python train.py --n_layer=8 --vocab_size=16384 --norm="layernorm" --optimizer="soap_variant" --lr=0.00293 --beta2=0.98 --z_loss=0.0001 --steps=5085
Each number is 500 + 25 x the weight over its row's rms, rounded and kept within 0 to 999. Layers, rows and columns count from 0. Numbers have three digits each. The size before them is the row's rms in percent of the matrix's.

# layer 5 MLP up, 1024x256, rms 0.0704, rows 274-323, columns 128-191
123:576489489499504511481472531495499484501497515517462530510478485543469518511532497514520494504498480499518525501529520520546508464488456477507471508468520470483540509495540458532504505484501515
093:485479505476539496499520529532513489466485471496482460479491511525507456460510508483521500526521471524528516521472472496482433460502510475466478486500506430468508519494518500553455469496503486
105:489472483458473510514505551482511520530468503473516498481539509495501486523485484475491514527499503470511513516531531466466540512529528494485521486500502452510496499456500493461518488499466489
104:468496550495501521491520534531521500468525503492516494476501491476491444459462482474490519520496520494493513486520491540511542495524490524547468511465454520532489445537500525478504498496533486
110:521490533512448494494512522520521529486499500484485531499519504494521484517456529530512507522510514527482493489470540461523531501505436522492508520475449534488492487483519488493524543533489514
097:514516538489474514503520494474542522531493496478493514494501488500503509507562536543479483491500487493483481478468468441506495545505493518517450577522539486488473483499489498484482549497482470
100:506506520554506478530504473515541471482502459512490482508494472476476486522529497539519520493500496499479518533481475478487513479519487522519509510467491548531466477509519475488527546478522508
099:528492490491513478509528459501508462460490538505518506504543517496457498518517510535494543547487482494524520480458545515527499495509443488552482516470492545494442474470536502462536548524484517
101:524502467490473486499510512486478546509493502473508487472442489503459477474529515572502496475532515512514503513533506518465531469465493505500521501440513522509481516485489539526484512482491482
092:514530483508509545487494473500511491501508509484497466474509512495506457473503504518494484514485424506471501507503490474521439526486482529478505524518485506565521494472506516530527448480525480
102:518475498468514494470525447547550497510484496543468513516476522469521498515509507497519491517551511498499504516528503489536467477476483518519468484535482545502546533536508518518533502479494519
105:516484552502512472508474508488543462474483495461496553473469522539485456480469515543510512540527542507472486465507535473541516552513490520526494520482500508502515519471519486542500557477482493
094:466499510464503502497518526505487492464434482480511469504462510507536471536497530489447506469490486547484488484530456506537483485498483538525479561524492445474478515510450524502501502523531492
098:485487497451493483515558462491503488489469486486515511502498473515525519509516556522455511499424518483490491468465505514501446507477531536507517516492493495505443477494546530528523502525511482
094:492449500478520487515487538513549499511485514453540512488451492513507513490483535522476466524494472478502519471493515516470484509516500488533458526480511462522451532482541526502551512481496491
096:507498509516488516485538541535532511513489477486504534545497447474476483494474477485560500573529547515524533486505482489500479461494525515521550446524511502483476488506492501457497460515474491
093:476496465506512502501504508520523435451530511482512535504520489497505488518497472461504534484520516538514507510551524523479497487518490522479489542486502548475448492535522521492478473485493515
108:533478491505499457502485488482544515510480481517521493503501468530483536488532528499506493554486529481490473518486492485505500523505499493471497493450556516488522544484513554422504495502496480
098:467509486503532512468518515517528490472478503471550563492469531530482529529520513493466456555487507517463486495519483513499502450485507508476542535516546526509517483456467483481533486461469539
090:505511512513513522499544497522521495453507534506516485517501491456512509486514499483564523503520528528492468506535455501507450517519486512555479498497499499479496453437514518507496455479518531
091:504517527509545481485499547468505527527530516456490505528506518530540494491525483474505485493555509490477482537488479488464486520486486492484471545503494504500504556438479575525497513507522495
093:495529519498474493498498489515494489468505525527512530493483507487477479494501531475473494479447526501502451490551490490485489501492519527509531513522481485453501464514527514549500497527469510
087:502483518472501512505539501525490470562506503501505543491451511472529512569478564501572519467487480471488511508498515549475509457505492478520471519512520522481484483558481499494512515463476508
106:477498552513503514502519516510514512506492539505502524454488503536473469487451496494495479482442511485453486514487447492524548475467512468502509493529521531499498518484516501512470524500532468
088:481471506495497482447489474500491492515523484547521518493483487473496552501472491534499505502449515507495483497518537533529567494481520517544494531501513495422521538528433550499518489500488486
119:549483501477497488529491521498521487459507479454514528550485477495496498500476515524532486514507463529523510479436519551500448510486539509549507511457484491515475432511526518555493501496519503
090:513519498518487470517518494502514504513522483494536452509507492439511504492513508481458498467597517529500504499481486486497541543535511509537540521520500468487505496517518507511490542456519481
093:499479489465492535493514517533493487519459517523482495501455503491488502493519506496457535498539491497457496542478469494533516524463504456513453506474512457516471479462516485484558525488461481
104:512492494512498481534497463506503465482489457509538515508455482486475511470493492454501505474494581456519516578477520523515487549490523474493477526518493517513458516519499474495510538517524491
090:460538550480493474550461507488532496477468491497494533480477496488510489515480503508496526531499521527452534570515535489528557489528478479479479538527523499526508478458475471479492527453508494
098:490512488435503514506506538482490479509520464497485527485467499534490508496469481492469524527463460466514502559503499430485544514515528499507554518497514506497514472515461496523529454482472517
099:471507499484482518544495496519517511499457467483505536472498458495478471485524504519471488509506485547479536494536525492470503502474513490525476485458493448510496503531463503466486465464512502
096:406488481507519547503481508515518484479437486496502506511494512502520484523519560506573558519465472459487512525480531503499485496520497504516470472484478461508493491459474500541536508479539484
107:508520547484475501444526502471520485500497475503471491508479491474559495505471515522500473527538563522503463514542503506463505498479493498491548525503485498495541518492514508499504511466512459
104:475504499473486525496462470507538496492484485509506486513528505508463468494477479485500473536513469559421503516497498493547543474509496483522504481523555475485497516488442496496494482506511516
098:503510479471526508470471457501524517506521518489529524511456459482495494487511493509485493481500437541448527478490439491523485489463504493492465534477473485514503485497535500497520465518525464
101:503479534482494486482509469521494559493457544512518526484482508480466534493530537531466510505506493462508505447524534540507497504481508514495522501526499513542442499496498514531546474515503484
093:490474498502490475500514498457480533487489518506509506488489525499500550460509483545483460530461493511516497488571481491475478496502481521528478468503540462526517496456496516497527481503538504
105:492488488503515518519482512507470540497494495474522511497529508490510495520477490490510521532514512450494513502477508533524453540500521492477503475506517503532490472494476512475487498467505532
118:502483506523490505464526507523480486478506496539493516481437476530519471517506452522498526495543536468482483512538513496471470456487470510496508470516524492491494492489449502497501486514493492
094:520498514477535494477494493486484493528473484474505514448485468487465514476523492512546533482495477505492491461544553497533554528446511544477487486488518509476463501485481522512537518479523545
099:519487491471525478493514517519523543476461489548513501471469467460477485502517502450487506498499530451549525473479514491482537527520517486497511513512502519490490511498503532492453519518497488
101:445470495464489536460530497459481451495537534514496524522474537553504485554523485495503497489489572474494485508515482536511501482478562526518485473517498484454475508484501514503521490513553463
095:500535504507537558494537510518484519480502503536527469498509521515472520473533514477524493504526504515543508505465507523557469485485533476506475464534486514529525490528528500498503498464464452
103:475413490500510480480520495456530483485462460494517505497472544549461501545473509520510534534476466518474483504486521502545498501491499568496454490535502502533491523493488507520465503486508530
102:488460469476480477483546518429461515474510497479523511479473496522537511523512486519497522474525521499505484455460529520462493478524498535501515498534528498500464521507519493519530491508539486
112:482508480513468474492487513467501527490535528503502524553491496512513516507475494537441532503468458452496473473469508505502548533514484509510462527504468475536458478509539494496486497478501509
103:475485526488468509509478502461484531470493468446525507480513540554489507481512515508497485542522455508483508483496525550515496480447481467471515455501543532494467492496480496480488517534487482
100:508498514482471529472556446482488534506510480464551538477515494518512487498488507529501472531520497486483528485505487504470491486527518494531537484516515515465502502523482501474509481500479450
094:510511448528471526458459466539508517460485509483550496490491486519519550485460480499493539509510487503524449473506505460481468518495513486468492479511518511545487485473473539470526503490514534
# layer 5 MLP down (transposed), 1024x256, rms 0.0723, rows 274-323, columns 128-191
119:481483495455519526487510531495506488519505528530470537498529488513462539489495503511482471507482510562515473510496497540521524480453513477535546525485509502513543509499466518473480496525510523
096:553480494548530512529494491514485490508503484506527487490568514551497495532466535496510474503475458498524479531521506514476549484546518517522463503490538440495489471512497477492495505549495548
104:509538476504472568549477511460486488505556501506490495485467545497429494510498498489504483504501532482524491497494499492518530526501486502473504533455479479481513465502554548480499484539509528
111:480499518485505487524500463500532455516464490522514472496473514521536500524537476456481531482558507475483475505460481524528485499482507561545475508503511495496500492496506507501525497469516493
096:536435499501505518488502507493489494523498510529495505468507504518506475510435520456464496503506467513487450490516555510522556532521493538548476532507499517501505439480486513484495476494516513
100:480513526493531536527491541524512507490507513492549439461509495507491544510502508504494515478571500487478490504505517475497524490543547473496550492485493488507445492515506523493482543457503485
095:487447511480506549497529484484466510483519448440488522451494489461497477491475467491469541478510547503526504524514542513503480523519517504480488509512484483497532515446482486501506483467516483
099:509545498481499454528509535503447463520506491484514491498509506468527471501487418505539465506540498521501480493514467470544469503498453552470494520474503498498541455526473549510502511462471475
100:479510482486529528519508469524504450494533480480493514520510499481526507493494487502507460546460490476463482465553526507510501507518512476532446498520499506524508494492473498478498512529491504
100:538500503474491487501487503480525505528523508481487492530512483491535460494542509457472480500496499522551484467531531496517525512498507433482519504514502527456495521519520514501500545514508489
099:516464514479474539467495522474494493513523492517495481516463492455517492537501473509493498530506523512500517571518517498509604505511512510477490506518501485463523450510493501504477530486514531
099:519505458498481479518479508520532497495500482470471465497499529501521454521492522504515508489486458514523538527487525498510493453501516561513526509486520494521549496473528490529529491516497510
098:485516491513549473501503505466493498490547513514485489483521452528515510488526469492576526480491468489536488469486543511488503538474493487459504501524506535446517455528531492484530492498513488
096:498487472559497519539502548524500507511516533479525515546477506490466522521509466539532480466476527499496508516508463513516468490538517487499526465523492506453493524502538513488499519483483501
101:499487506538537463511473533501517522485500489490518486507540516466486507528473484571546511533465463493497530472521507468498491514500525518507522474496485480535491473499522486520491481452502518
093:538484510503505490539485495515493521485519511528507517504502471481481502510480478521538455514502497517503498451447477519523518520518488458522516488496501495498555471491492523510555534506473507
088:532511466506474497477496485496475495473456500518503501517471548495513500487535520513515489486525514514527476491454497504526484508456488448495504475496495470540481485481489482515494477492486480
110:491498495525519479525483489516498504477473485510507485491465545504478485533508475552483562512516490556505529475522501488517454514431519508506522478472471504492475523486486476468517469468504511
090:474465502594464485508478512494492528492501456484472533486540522515475485486443515520503500510444471476525512518497490509531543500520522486497519514516491532519498522475526504528535522488509530
094:507484525495500489479488510506523468532485480540471502496477505488525526517509484462488544491444503515464523445534485492512480467461511490470507523527490505513521493540466481483519543491494513
093:505492475481477517496501483470512462532511484474507485460513487518542542455469528471541494499502512518501474542484463525525484478523530565495488470474504475514479479528474461488475504526480496
088:512546472490523469477504528525469484535496453498483516464502475502503498490474499470543522470491491524501470465482459494501509467509504499499488478473475498503470510479509496508477481502498520
084:514486517500492485531489506505493482453558477477493485457506499539488471436500470514483529461498505501550478508509443499502461481499564480547557535492488470502482522481548509492517473467486490
106:498494465494502468482506440467463507498486550535487515498493493521553493484526503459517484490493469447548472506549506512554505511547526463483475546555529506494499517504531506512514540526500495
093:505507543541489458522509506483443518493506468475505493490499509550485494497480456467470473514459498538515508495493465430531500527485525497488474501482510480476456491475511459493479519476487525
101:502490536473537490522531542490503519533466448475491502516545466506488492511471473510500496492523479506501523501465474462464480485523518478472497484453532505465498488485496470482501481507549482
097:496462533505506515509490444513499471494537508495476471511569515478511479498501471475474504488503501529474480496443467462528520549471507498501500523547454445494471518479496522483510448489520505
089:512503507488484479460468541513490506468511445501512459536554488520502512472532488523501462481466474525504476517486477485532496476483489493520499519552551463502467494514535492492486525495499504
105:491501458505491501481484522497513509496470511494513499499481483525478511499484491517489521497513520464545495487463480496499514537470502512478527522480484481507498509484496497522525508545498510
096:480528537478482486493514553476529508502501514506528494554517489508460543450493507546519503479517505509484500491524535486487520507530520480516484521497474518474487472511511479487489547463522505
110:502517495472519580477533476500550502493526504470450487522491540451506490486498484530508487502492486519508526454480507508506538521502513495495526526531486494460500477484494498488515557514505514
099:517523552526532499499481499521514481494506498484501492488455492500497485519513496542538507551529478468493519530470516476473505474495503524516476538507464516508488523534537500498520512474490546
100:506511481536540476450530526492482533487466520506518499494535535466443516511467510477479445471549553507494506513490511513451509514492500520502494509529504492476494499495493504457481498531535439
102:497525487555479521477514488498487489499493498483484521475444518466533519535498491490455451531481487552572450511486499469518517482486515518497549448497500537537514502441502515489507554492491488
107:491488493444494545523509479513511492506508478517561495464568478539507505535473489540469534472511530507469486536505499533474443507527559476532557511510466518469496522499463540477524503441503513
099:475519511515493484468526454508530479512487464477471477503519526514552458492489478512497475485482478498544522491510486542496546515488468485497498497505466455485538508488502491527469511533479527
114:483528509454492520462451497519476516504481483484475478554532489499503504542481505546479469490495499535474494534500518515475531511472477536514508500464499472495508499489504525486522512482509496
099:501486495483513523443493468463537481477524547506516497473473469510502512496489457478488517539527470493501484498439516520451509487493454559529470493508488545555504515547468487516533463442503507
104:462529493533479511486495485521515507479509506534517486512507496461502511484532502492503512488472477506502463452501467543513503511491513545467505458518498511473455501531455552467538476506562462
116:480486481499518445532494511485491497525461486519451499521505501498507482450473534517491526520447483525488532500487482511521491535513471537520504508528528536484528478483492506491534484508478525
099:484451516529490493527508480453498474513451497506457515501495481450494465537449553499514485494510479530456513512469489472508499521493470522466501507526508506479487493516496541533548515502469517
106:548456493495528496469517502531515525499468517513488487505562476474489498472447510492476476520532464523529490504516499532531522500463533490502503504488472500494478495462511502514498484493438533
091:443487484470542472521488473514475459479498448469458475499534509512486486544456507459483527469497499480455491518490471475480511476485518524511466479491516492454444511491503500537495456482549506
095:496478496521509476510465482523482489541500505510483524531502491495527458513482475486492519532469462485476534518509500474511492474523507494495458509453467557487488490517503517495507474516485510
109:511472482547502524489473466525507491466470484510506512527502508524533492470460477524480465523466500496530545500475488494514487466480532490526530490546545447498482473504491496511452492510528507
112:496492518530490458497484535462455492540512480471513487512487484549524543532529466448499471494503468499510510468485520486511533514483492500516493527504484489481482492497507514553459505485490507
100:445450455483491504483509472499556488486514527486532506500521514475488513519514465477526521472505519546466432524496520519483503482481545461474494540445479487469501474543531487487501491506537512
115:492507498479489521502507562477451482493517521489458506494488518475476536495486530463479521520507501453519480487505556506517472517485529475561455502492503488457539489517499496504486503476513467
118:528541491505450512501502500523485509470526491530481465510469522519526515511517496571498488501469501502537505503545487485508530514532504533491506522488564473488495506486458462509494491524488511
092:492473547518490531493501498477510519525488506516508465473561532519507467527512527491513511516470493485510495525490449489504526509536497525523477464440517512520510476466535488492528515521522537